Weights of a small transformer language model.
Architecture: RMSNorm before each block, rotary positions, no biases in attention or MLP, untied embeddings, normalized queries and keys, local attention windows, shifted keys, gated attention, value embeddings, hashed n-gram embeddings, a smear gate, an embedding shortcut, learned residual scales, skips across layers, capped logits.
Training: a variant of Adam for these matrices, 319M tokens, 4867 steps.
Each number is 500 + 40 x the weight over its row's rms, rounded and kept within 0 to 999. Layers, rows and columns count from 0. Numbers have three digits each. The size before them is the row's rms in percent of the matrix's.

# layer 5 MLP up, 704x256, rms 0.0952, rows 698-703, columns 0-255
103:476555516488497493512451484484538495578539423504500484472424495492500548434546475540539478558477473542499520466473469490565517503519538522512456455536562511480514530539517440460514577541502517539527437454574514596485491468480440512563536490502596525456518580487490586519503467571457533537472510530563550481554539462453509533542554461544486488453516517514538469448534454494475488472512458528528575511538494517467505538507393565493551499486550516409529528446467537503544549476448519542482536496412523528491565468523502517562453483469522523447533526584511385537537488532508521509505539517500457553471501531552531516512534515508542525525496395528480493464472530503475506492531481421610526526562501487507490425482442529520578516434539532513476449499555519456525467472419485
099:532483524498415467534579490446629541439576516472468478530545514491548534589498468542520449495531472546448443478495459526525472423500517571503440549540447537511412604515581454505527462467588552453536544542525535478486529510508488513454528527557474482491458433475511492446577507533481461519537517528520510539456490578453497459483511492527513547464532531536543465463515507526513541579482446516542472593445431480512565512480456513494536462462498538499483528519441490511463517489520450453521522620517493541442462506506505472439518525467479518516498505492478431514500523523521491439557528492509538496514487563514436486499511523488463549487513502441512545561470438586494529435489508462492503522466449501381496550484488511475501515562495493488480581462468481484441542479446453
103:443458503490449511479522520565495477482500527495585457499466475466488483484490532495479478504478437482515487387499469496434452537434517499507544468509512491491549491434542514458525513482528470535409554594511546516502472501471511523480569513475554537510510541578462472459487451490523487490503451495541489522474504516446527486465566484421455468501562534522530503443570511473541529544514462470532497553516434562382587446427514527442563472541472572485552472521476581461491592478475504489576499517473535514554557526494566493557492492491451455490552526507475487499418524469490397526543499478484517512553483492517522549457479524498503546531464470493511514491435432499454544476411481414453411542564465532494520571542437535545557494516541486511539535464436472466493515458543508
104:508496493507515440497501501493534492504512522537458512500466528441436515535442559527407542537534485479503505466488538419497489486603466503447436517507563541548450488507562442507521445512496543577536496492511473470503483531424450553476517508418497531500522548547467437525504534454518515547493566524547535521531490501496460518497468500473462498501478464535546455534472495523564480465484497520468501612511492470545457498549540479493548509506521577525465448529580515527468589481434410493490572477488468484424554471503523507470440601476557420532438521498449519537581496510490499499484557471504505391450571506514516558529467528471471562464520548428544487596436476511588481518501446512501448501488521519450575483541447485515490502489492480440510544562553438530478544518455472
106:518512411513502530543534531538507539467493528512525553490517486542522552488545509561470534508496470540489560545504481527517573430540473535447485521469534460478512627487526567517548433521526474541480514483509519535520533532500533542552543468481513509521488508569475483503417497466501497552567516479449557480527535428465536450467477552522471510462509479547509452450518477443584421563498495441564513442517552509448547493514449548493455499500510441495485592502429565499406400486499522446542476465499458512405484431492504543568415466498527466477530554525465428486546493502500521523495472530451489531557484578501492437535474473499532466551506479474529559542515573461417495502498501549456521538525460469457456475473446490470512512496526412514431481531490531434557588483471482
100:480562507522515549441425533475510500489472477506523494524401501489500546496450522573495512482472452418526542447565519493543532491502523483472545488491499534515480580521579492530503493532513536542535451512483468538489474545497506459519539473536451539545508555514510501493527516482488531532480486541465552511451515576471499542463524546542458419518546518473526485528483483500492557465587466408447490521519485431520451478568546544443476461532488511555530547586440511521437412534525467457555512514427514437449472479560472585481471492464623422506484485514510512566475499529459463510510526477513511516550513482499484481452534484392574473510553568516524508526453495471509547529483475474462450522518531512513553533527357531532445481511504472596501552460504582484569444479514489
# layer 5 MLP down (transposed), 704x256, rms 0.0914, rows 698-703, columns 0-255
103:502467488504545507522487399536518458539532419516460484478495477466490503437498452498536526523489554512476512531509582473499471565481448451479503498518400479443518483466551546421590535503529486584480459501493436514548487477551510465539517452446503439454508531444466470453520563499541441516519521495449542539494490470530524452450517531478582588495489527516490542454531519480529513500481468535525457489485456535515589503491525497462448479459530513575539528575471492500478415494526555471476510557544557488472503508524450496521527503619550536477549451502464411574511446558487433499486552419558461510463474494503567550457514501541449467496486533472549501472496530553516473470442484551586476487572445469484503493520530490436430479494533508477480599521509497515485570466403488
097:504448514481496586472430558497452556513504437478482548460475483497515522550496520529531497495418515502492483479471479455475474531532445494463572527577501538447556490484391501476489489475511542572505549494526516425576571479507509502450489490557554423588481520497456521504507511510494499418519439511512507551504457528426555501555449522492524482544431505517476507548542507522502543533475454522472471492490531499491532516545485507539546503581463553556481512486540480514503515525417504471451493514441483482462475461448518545460451515546465531520532523407508531520473528477476517485476460399488499589513469555490511439512515563499515452467533574462466503500424486490472541550554487467549495538461589508510472480579484528558547509537408405557457486526530625466481483539490576
102:477485533509516514519581491452509526492451424518583551534485532481506502453476523541540479538492522527498514529425564483466419412551496483569505507563481523530504493489472504585491455512543462472481563522494491453541526471434491508538531534482541527460628525578518547530533553601505501490515491449467454490532423403525553580490533543543479447497449567499503490461487493515491491473452560440475528588482584525547480504489513483518511486553524483515566392473498522511511512487496562500459533456497548551461522476520486574547491460480450527474497559456509486515510550485456489461511461450512520468464509468503459470496475451460511547577483454463573464548554444506467503475448487575503482489484491560548505502472483465576492565479490383573559527537502525509459490509456455
105:531504523531477547518508426479542479551482462462485477506556482482514543534465454507469538542473418532532508419513504540499511459484514529509494528583552532645550573520496488494582457445477480544553449474500491506571549529451573500471543501462458502564538517531495530503477551568491505450513477534445515487483535516524531500461506537479532486536455479549516477483556405451487509540523492477551512545454464441482492471482583533574477534473525546471502484553549443493487541465561479458452554482499496523474540525494516493470435492518512483446530542447550566453515519465500601452484496481533542468603537478483514494430479517447502489541504490485541455504449537446628484500505433485447609510562561580519502488468464543526455562460548545507480509537464466462488492547457528
104:475517447480524447510566510546538464556488504538514492497555459503470594522506551591553521463497503568475514515398520571519477488514471481532542541440563486523537510472476413489503576494433540521499513501409568429552524560515462465518518503378535555513530507497421518464508538518546467509447513541515519530549568539497482493481524571475415574537456496509461538516507531493467523442507460508483577526506555525488525450528488496554444506474541534501511502451480511435443460491433488465524412495527513503535562416447521525524504471531407482493548565443545492488453529486504487534491513480553517564502512569422559463533497501486446576483436542503434523507516498474512451495525452447469484559461517530464456473478479495514450494483503528492421561495462444504456544480455485
101:496465463515438509447439521535554510543473495482492542510507528580455502572548458572386498528439557482498462481514465467421430514537531555540469480532492551593559445539471537514515503507409476505443466557487450468543508505530525511436511484572510515563501473432517441521595575515472488499480471581474498423501470537498509472454467493501471472561483481564478493547535585476524405495532494506484398466551463473514555570526513493463523497471493520484486539507561509531526478519471474480475524474471400522516485417557486513548470494441528541460534493493536572509489535504487515440497557490548536539516493472508479524519517470455489449513521436462473550488492492458513465487523499445462437502517509533450517527450513491538457536536476558596512551485513474446405484458587529
# layer 5 MLP gate, 704x256, rms 0.0961, rows 699-703, columns 0-255
097:501477517565551444479521453496441513557493513475517525541544475471458439492450449565501534466506520498511497498493569452439462474549503496507486474545479521523466421543466464453431509462510553521515520572423574458577507550464484490494518569510538493529472543552582426499524529470499486466537527550487471537548506540491473581522479510525522524575387575488526485575565524508496517451456508546467490482461467452545507547499543489495491473515517468459482503512553505458529502548445549437484529488495523563516483443477513470507503569563402462599556553503598621530475485495417553494530460488459462534465472471429503471502480429461480502424524496503478506508559490473469464476485464463513508579501553533535479534533548454488499519512472441473483536548466528498480474606482490
101:504445528478481544478509444501527493459450456471506519498461525530485500448547535516559461497435439481558457485443462530459552470490499432486460487542523470541494496550459493453578476561521513482411512516524582459457498529488512531538443550564448466471489536542422544471541531486476530520498498413520438543486499431474487498429497484519507521523553536503522521523507564516503483498520563439540504549423535565495559415448489557444534485529482550465464440498444539510510466498468563477537503474479633493550506520507560505592568434450498477408504532448481485509451508453385483492477512439520493421474555457499479524535494489512495535498507500495410482495514431508483529467496474522543439537480472521523491503466408500484533515562559530547472444450492568473554473505556529
106:458472536537526419541460476569542459498514548509531488466601507532553490510536505484567396487461527479526500508489479463452520594468530476501541492465499535472478481485522493542385429530510519529424512505521588471463540475514452515471437498472540447543579528520435483509512512424463511459497592478531492446471494475522502466408530502510505532480526533595487479486455511468455554528508539541499479497490456490495511495553504521471472529483472488430460478465481529509523443504516458503528515533496557518548485512518522483449522477516468503534480451481490478526474458493533521508597491473494550567538503511474489451497587463539516402568540509541480544514562481487513515540518493506469464542468523433408457525518487516500475440614613573614517552539424461542534531479529489
107:424469554482473532396541537468507522569581472536513459541524525506483523553535518468557509474504500476494452439406509604545490529503510507465521479552517445477523422515505420451459470447530499489444477547439508479501528448505512461536524513528450543547486508532548486551465456537460508492467501562517460536448500576505475546524512459426552459547530477476464493520524543535482473471524556498435493484457505566496489515519609493507562491444451539531542493499515437415494536508504526498405482555535512446577506553481578386478509532551489507471434426431521527515457477487498464474499491491535523475529539435510430491488517471437514545432516483467460489502429494522534509430482543502599481495512488495465525498516522461551505461541477544492554500531462526419541495481580516
099:495435528491535411627573496557409529512487536486501497509520478483506471503493505459543535499525515554471509528504545554457489464491447519528507493574460470490530415464504522408513508416507496490447581499516495513437486511487487499568464502439475487434471475500497492521486511504449437409509478428582415511513400494497512481521473460441485560491490495480482504483530503507461480491425533455530514456477502541485521506450459508544509545423547479481443468433494508475539614488512520469490466510577531496571514557372512482502539548540438547507497465495538471491569510484491554487443477502448531521544499481448515525533508523511490527410482463460404419532561493520509499460531565530509532525482506475471440448491556496491497456561465502443499422530459432498463523514492499